Each number is 128 + 24 x the weight over its row's rms, rounded and kept within 0 to 255. Layers, rows and columns count from 0. Numbers have three digits each. The size before them is the row's rms in percent of the matrix's.

# q: layer 3 attention query, 128x160, rms 0.32, rows 0-37, columns 80-159
# k: layer 3 attention key, 128x160, rms 0.312, rows 0-37, columns 80-159
q0 096:108123137136138114141140106095126107129121110105148144186152144153120154168133094133121073123122105115148173130158161140101104123113151187125099152090087095156080127139117093175111150116121112171116128109124147118136116142108106143101134107
k0 069:103120126114144117137107116107107106130095141177138125111123080158140126137139143144148147115136108126115135152121146118144116122080136132148136156106152170111135129135117192110163166136116110134180082109117165083125121151107146131129138145
q1 097:182131111145143181104137110134122150201117172155105125105095180091118117100117138156141136149150119126129127111119063131135127132144109101143161128154110144100167141141148115078145092162178133105143140104126127130143135140138135136140091116
k1 113:098148104152145146118113111150073138072095136107143108084133121137118130158099098135153135090083136124103122100119107107089114146160138159142096075154074116123113130106107130102140113110119117077103099116163122142116101141120098140120147110
q2 097:127098128138104117132123116101092115081141096138097132150189106163115154139137125104114101116108095134142116123170195102094076128085128131104100140102142137120106117152111150137100131139088092120120129171113123140139105148148149142089105133
k2 098:113096115131096140103162117149146100167182141137134132180127140073111151096136095135096143138152129130115131138109102135156157143090108153155149178095140125181157144153165095136145152116125129157151148096087094118125119141089099119126151096
q3 088:124146141148138080106125148094113116156126130162114096160142112202130123131151081125127128090153126147116111141142156163129121135095135100093117135086137108113124106122128140131092133144105143098134102118101100148092114158142127149116113110
k3 106:088092123159148123099141095117131127149139129149127140153093115125127164134153103100120132182160103156130103146112121135124157167132129118157138147095132128136102108126136114102112148136142131168134163095066114160128121135120118135106175102
q4 123:124102120163132152135129104156100160104125099144116132146117110195112166157135075120137124126134114110138111175145137125160121130120137107142145131091134099114127111132133125139156146099120136165101116132118133150106091122135133084111112089
k4 143:121162151124130130114127116127115145075122170093120132095102161112140138092121151143110133112171160138134155127154152089095099127155111130108106129157115133106152132149147152118186098114107160128127093133176159125131164126122158134160121126
q5 117:133143107119119140180089135116140121089185130109111130139140097112079107149188077127165092103111112106153142139112090128156135148107148125096109123084108180145160117130112143153134114105146124146168125121119133138114111153113105136134114171
k5 101:139101090163194134127134107141165135164158157099126136172104113133152117114122150113143159121123130133151133148104135145122092097128141106137135148157116132133076161143115120145155121136105121112089110120151126131110159115148159144100123139
q6 107:113125134145118116159146150123147117145094140154121111110116190144137090110098135122117107123163111145133162154107082103150129126120135117155149108134098108129137140166106127128098122132114117135147148161054115110126129121155130129093124122
k6 118:131117195124106119084081112134127127141132130187101133179108145122119177098075138118120129154195128165101141150105092117141161125135138160146116132141115108101134145143161113134119130115134188105131150127045145108161135129146128140122127142
q7 111:131097146141122161142105104110110120129146098144119154113147113114095171140152097096158161105104115143135165144104123114105128137124132122125156106153131191058128151107118119124134125129157139120095142076114178124099187165100128172112130108
k7 098:116126132096113146119137154149145095108100109110150139129128145121099128167173127114093135119166165111110105118129130109083120140090157137134143156103145140126090136099118086144104121145137173089114096154120113113098112132146104144115139104
q8 102:126145081116116110169130138119127158100141112132107129135143102093126135099145148133113135132136131109182122102112121102107161151111142122127096180122121115139111151119116160139131108146101122171126148132085142139134110153165117104132185190
k8 104:117151132111158135134131172130141151167167154133168149123140118054113137109142129114127094183125107126119168141118123091150117178092099152103135093146134119143155149107134128104121156157178124095149112070154119103162132169168073117128132147
q9 110:129181166117102143110119134136151092107123153106146092117172149090127123128081152166121139137126104101138155094113102095092116152149173094114135100179128116099108141143095122106140131126158127135110104110172109155193130127152138107129124167
k9 123:119193092120144118143132132122137081086104148120162142120130138146121155131065128195160109151147174140140151120116148103149093140156125127162127151150126129113116149118109159139146149144095132127121123130146146111111108072122131126125148108
q10 112:084127115130120172136131140149110154095151132130123108142174108115124156135146127116177119142179141093117115170142131147155127126140122134123097091162104149096112086153136091145115181139131107090091122115143117151135137142204119136148100083
k10 097:133148133129150123138148114138144075124082145146070147111093108120154127107162147103108128099130163192115129089143160109146110175097091149118110141124120145173112127157156129162154119110156112123126173165119088087110124129152152129105100109
q11 103:101154095113168124137112106093150100169105122152145149144130109139147103134190125143153132135112141164100118054169093133167107150134108150132166105128143114068104127196166117107134128143156117168113079151120101129098095129105093141130131090
k11 103:113129145118117154107133153140087131108087104127145140117139140196109112115169101086154118173128118121158121144120102147115174146131126096137122119157084189121127166086154131145142127132140135143157142136107107135123130129137151108147109176
q12 109:083138135089154094125095143107131148106145139117150152136104121106148142129127155111168124108097119092173095116118215164115140131121120148115131152143198131132118131118121136152096142076124129157117115117147083133150106108132130134121158135
k12 090:111112114133090126110134118140158140149095131180122151142132154150122119171153107116096081140115113117153089105115124151121165158175155140122118109129143105121138111134144105110150158158138088128102112119096126160151161140063114126072142103
q13 112:131130089131129156088142149157137134163113142126141092160088084099127093115146137104135123120163126168103156135142158100173139123110061176140128128140134132173077112127172094137172105105147169157130150119144122151147143118163119130111146144
k13 112:158135144156140150157154103144161111099129160124173130109110099105127111088144105137143139108111130108168126167142116131161089140092156122140116107119104115113139105140099091149103147119121160102187167142150145094113077096124110153096111130
q14 117:123130105101097145091119155122112118082061116142112148129122122159162114135148133153154126182131113149153112122182090115078143107119119091156137129131086083079134131114137159126125134128139153088107122173163156106105082094118137108123137142
k14 101:146094114107099100149140096108105118138138122141133177144165129159091109128105131160120140109092146104123110085140120136145115114164162103092100144134125155106143126162135131184090173171143091111159120140148163102098117142149131123163128144
q15 099:109105127136105153108153131168139094101141115117111157129100091093144114152151170119119130146154144090121173135115123107117161132088148151138136132109155118153162151149135156137136147149137152129195119139062143094130148110128105105139142119
k15 102:142096117114140135127105173110125134113082168176121120116146177114143147127113124110137134120136116144135110068121070127138129125133123109104110101157161111097144137166131131104154136094158126099129137172157167122160146114165131120106093157
q16 087:135141121110142108119138130073095092075148119150085113170140104093110097179129108139151102113138110146142106110130135138117129176100144128132109124121142135149115115131134106149110103128108087152129077164114119146125163156137144169108112116
k16 106:110111119157153131079115147142121143156178140141098122119202121120131146060127109118093122157139086116155089136112126167132173166149095145094125133099136109159136140119149065140115153105104160134137137105091139106130122149096148115151107121
q17 108:098173105113133142135115124128110123150121113176144124136150129116120136121109100151085112131179125163127122145145120120104109088171139134150097121120093145101123153113148095098135123117141108163125147127114072122083101138139082174145115130
k17 087:142131131137170121154112153080121118102133138117116128137136110158095102104130151112166105125136147139103110138105119172147092137120161122102103159124148128193134177095141152179130133120129098166193136173111096116119158132132143128094076130
q18 098:154129153111149084111126144118142113139135148133100089115148148115128108125101125133167135120121126121127133093119122143124156172106157129092131116168122121125146116120126179097070111120137125067157119131120118130141161140155160116139101183
k18 101:097118120108108155116123093123104084119058150101147122139101147152123150127091135160108108114166140140125135143139108113117131104160089143136111131148132126091124157118099136128143114165158121125151135121138129125096115114117146117130144089
q19 103:179141130111131092114098147079140113146133179110193104115136170110148104127108153137148142127134136133115152100135106153135160136113125133111123099171161145122129127109131123137087119140124146082158129154156113135150171141129108132166133156
k19 092:127118112132093095119110119085125094153134117097153120117125122118086120116107116144149089105138066154113111135139125161142174093115121143104130127122094101149112149127121146095094150182142102159173131080117141151117121122141117146135134118
q20 112:165141115117125116125159127087126127141139156136186104132187142134142134136134126116165121123113115159132131132122120157122144115083150098083144093118164141120140091125126105123103058133109136099141112134167124140123147119139115132148137146
k20 119:120103117198105138119094136113072126128115139127136133133114144166105144099126105135115145113152123159151102110110138087110111129120132098129101134163138117118120100157163145132159148165148140117159124118096163148130110132144136106097138115
q21 099:104149136123116132148159082150139136142163133098126128124108164139117123125178095117123131096121105115146145123125119157122161126139140113119129155110122134115142117117140159113151171122121105139101093068127147103107100114122136143131120128
k21 113:092130125110144157134123147121119098145078145140157116114178128178121135116072125107152126141078128151162134112145130144091139125184161183161162134129130124075141108103122134111118129106159143097113091113138107139121126103174118121143118106
q22 102:125136146112093134121118120125107161164146116166103105154097150156107126093092107101140106118125130114123134142120165114126091127072172104140126087126114086113117118122124125173155130121138157128174135137101103139145099140159159122074115164
k22 102:160190107110101131157093187099095147124174149093120119139113146113158142137134161124104120150156135102107145126148120128151140138088153099121143151117176084102137121153126124166126174158141147177144144157126147108141126164117168110152071104
q23 115:086136124076162131141149155130154148166176125091124133107132129133124119173104112071138109108131136111121113115144169172144155172111171146086123140121122122123145070119145120148112130168134136138139137133097127129133143125137106142159095157
k23 111:141121129155103134131123183133182103155103127136093116140131102108125142088136163089121101128152112087106096146086095139120150149130107143101143116077108148136083129163126099128107155116134120204181143070109114157144136139128120142139128161
q24 102:148114127114127106129120092091138087155081130131124097090133074086165105155117150121136126096097133110084120108140113121138141089136131129158111143113113149110143141120171157123145097112109134100106117126166125134127155143118143131127112154
k24 106:101136122146138193134123106169134121139106146110110128149118169168108128115120143110160128163094165172173117154166104088118096165151094101134146077134153165117131116116169167123134115151179159135160127151149091105159106094148139098131112100
q25 104:132140092089133146115121144112108115089153119080103119139085136097119095068182141154130137155126127152138101104152149102089106133167140140135161159129143127117113189145124127078150121120124103144167158135155120113113149105107132139114131114
k25 101:113128103126102130110135154120143130116117123144125145138124181176119131127112122143125136103172133133129161130141121113081149143173130093124153133084140138120144100084128117074134118137165110123074117145122118097095125125125108154108129089
q26 106:160098075140092127090126171149129052100120121163163099174106136144119079113110089143101079131112107178145153171170093117122122109096161133161115131127167124148139115150132139121103122151118133130144105138121121103115133160099164108140127177
k26 106:127157151133147158088127125083093148119143139139120137153156155169149155137127143153115126134159158135134149114146109121120156127118164097111118110111152114065117130138149127097141090072111137146121124144144143159141102179170118110107126133
q27 101:126116118187156164132122138087130109181112186130091148126191097123128119116149160111131101151157137139123111158082170092127121156133147174166143121130160126094135128148164145170148128161126148131129173136097089094110148162133132146112133112
k27 095:115149130122156124089144123125152135085111110150149111124126132181135156113098149135062101107139145136152130111138083121120140132129098091128104139159142140155181133096151146134125110144121164146156109125143113184120106145122142102151121100
q28 103:172146151130109130134121099163132118095098117143123123099108177135139155105119125125121138088086105109112093099155160088118115119143119111157132151114088152133129133123135132087151129121196158136127131115159087176169174123159105123122132123
k28 098:102128117137167159119124117114113089158178117105123135186124149122156129136146086159119107124159137134136166091175143147121089117148125129121139122117118136066102091106125103142157137144129150171114087136107102122148083077145111116138112096
q29 106:107101112122152150138146093144162101113094151126148109147170112138175114082139107128111139168133152126115129078149142068115146108116126085142117135125178120123136109100107158074176139111151113114083125145140093162094155087105112116101104142
k29 103:133124095127116114073145118111118143121132094162142134165129117143104139099125108148137137152095140148130144091184079116113102109148149094169123099105135123111074161155149124097135180180107113151162106114131139100108129144163119167121195145
q30 118:167108153107114132094146137144130123114123138133113102124129128137116090113122168102103117159154136176120133150085144117115144131135068131171155178161109147102096113144161104148114137141153137127099110106142106128083133119104127126145180125
k30 110:119136178124099150117150118131114127117100109141129125104137102123135132127101146115108114152088141135118146117187152081128107134167130079140117166161116111131096149137148150173169139167148139141125080132155138152075125101106158131158119157
q31 101:124144154090136140123146178171131153100133139148128157033129063117116112131113112186152117152117108106115161116086136083129133136115116112134137147132129102119159145147114135132149132151117121131131109149183133101131152138127161148123148144
k31 093:107093137119149120111098143143115142115098142086149106116131065097107148120175129151154118076140141098138106110147135081133109111112126137096114099105129178079138084129118135124146145097121115115081113168136158141076121106133102097146181131
q32 100:144146095120162152163170071095117108121112134114126125128093102124144105144106162132135153132130129171111139156139160065112113166122153137126135178122099122137143077150144096176113151138146145172089137116135140132136176123128135107125145116
k32 097:128153114084124115167184118135116181091123136112153141135157136138135123097140116123119115120112122154110146107142134102149126134140154098109120135117124150088151127089122132168117125083128145140135163175164125122098143119132121116088130147
q33 105:153127107082095118111142155126120165134130162113129135101129134120145107138118135124107110092169157139111129109132137115148094135130128128114104193150143152152091142126106159097147173141146159124144186139130168126165129115147112157135147121
k33 115:102130125089162170132093109149130158154143130091125123133123185149126113156135161082136123087151136144129146086130105129106070143155146141101152107123116177130124163158147129118124140063161112147089153110131153131137173103120157158101151160
q34 108:132159142143135162137132090136112127108114126106101133110100134115088102137135131108145086104103148154111108111117147112102129164144137143156129129135108126144133135119146121114154133139149085172118120119089132172122092115109146107130095121
k34 092:188095129159125156106117135074128132133101079173117148132126104114150105135128124156114089166143120143142172109156147128131134162122126209114167103140116116150143121116144076126070156123142126139144177166134117120108131116152152100116117116
q35 103:115148113123118149105121105133145141103129120134102118138122148124152105138080176090127171117152157162137135108130120124137158106119124165134119145078147097135121143149131099075131121121150140104168096146117096128080139108144124133136119149
k35 096:120151108172086096154141130154106123140136096123151108107101109126131138119141152163136104189112143134133132106106103104113151100110186159099127144180151187097111140144071099108139103127137143142084143170118184132115158120152138134118112139
q36 108:132164113139123153110124101141108169153094135083133095139140071164127126175125124198130126115082141120134098130117145133129117140128126120141132109159145103161099160094132070126141100132096120131142125116075180076065101145176158113148122128
k36 106:143102124138113194094144139103112146121118119159121124152137089142118119099176159095152139096112157171081101127090170141159132137099131120180118177129114121180068145142103149122108125116126162182137193106118112149125136137138159123104164115
q37 109:153136101118120137118104125129113170114133111117131128167133161112116135162113088093099156119102138154077106080106110165139135116118137085128155130107138070103119200168129162137150155135103101124108101115138140115141128102137137116127138164
k37 103:190141139162137119134107149078163146139156089161164157115132149128117163124138128102131149140086074111083121098120116143124142085130159130147153137091115149180073119131138121169120134095108100145114099106146113094121145132141125116103132132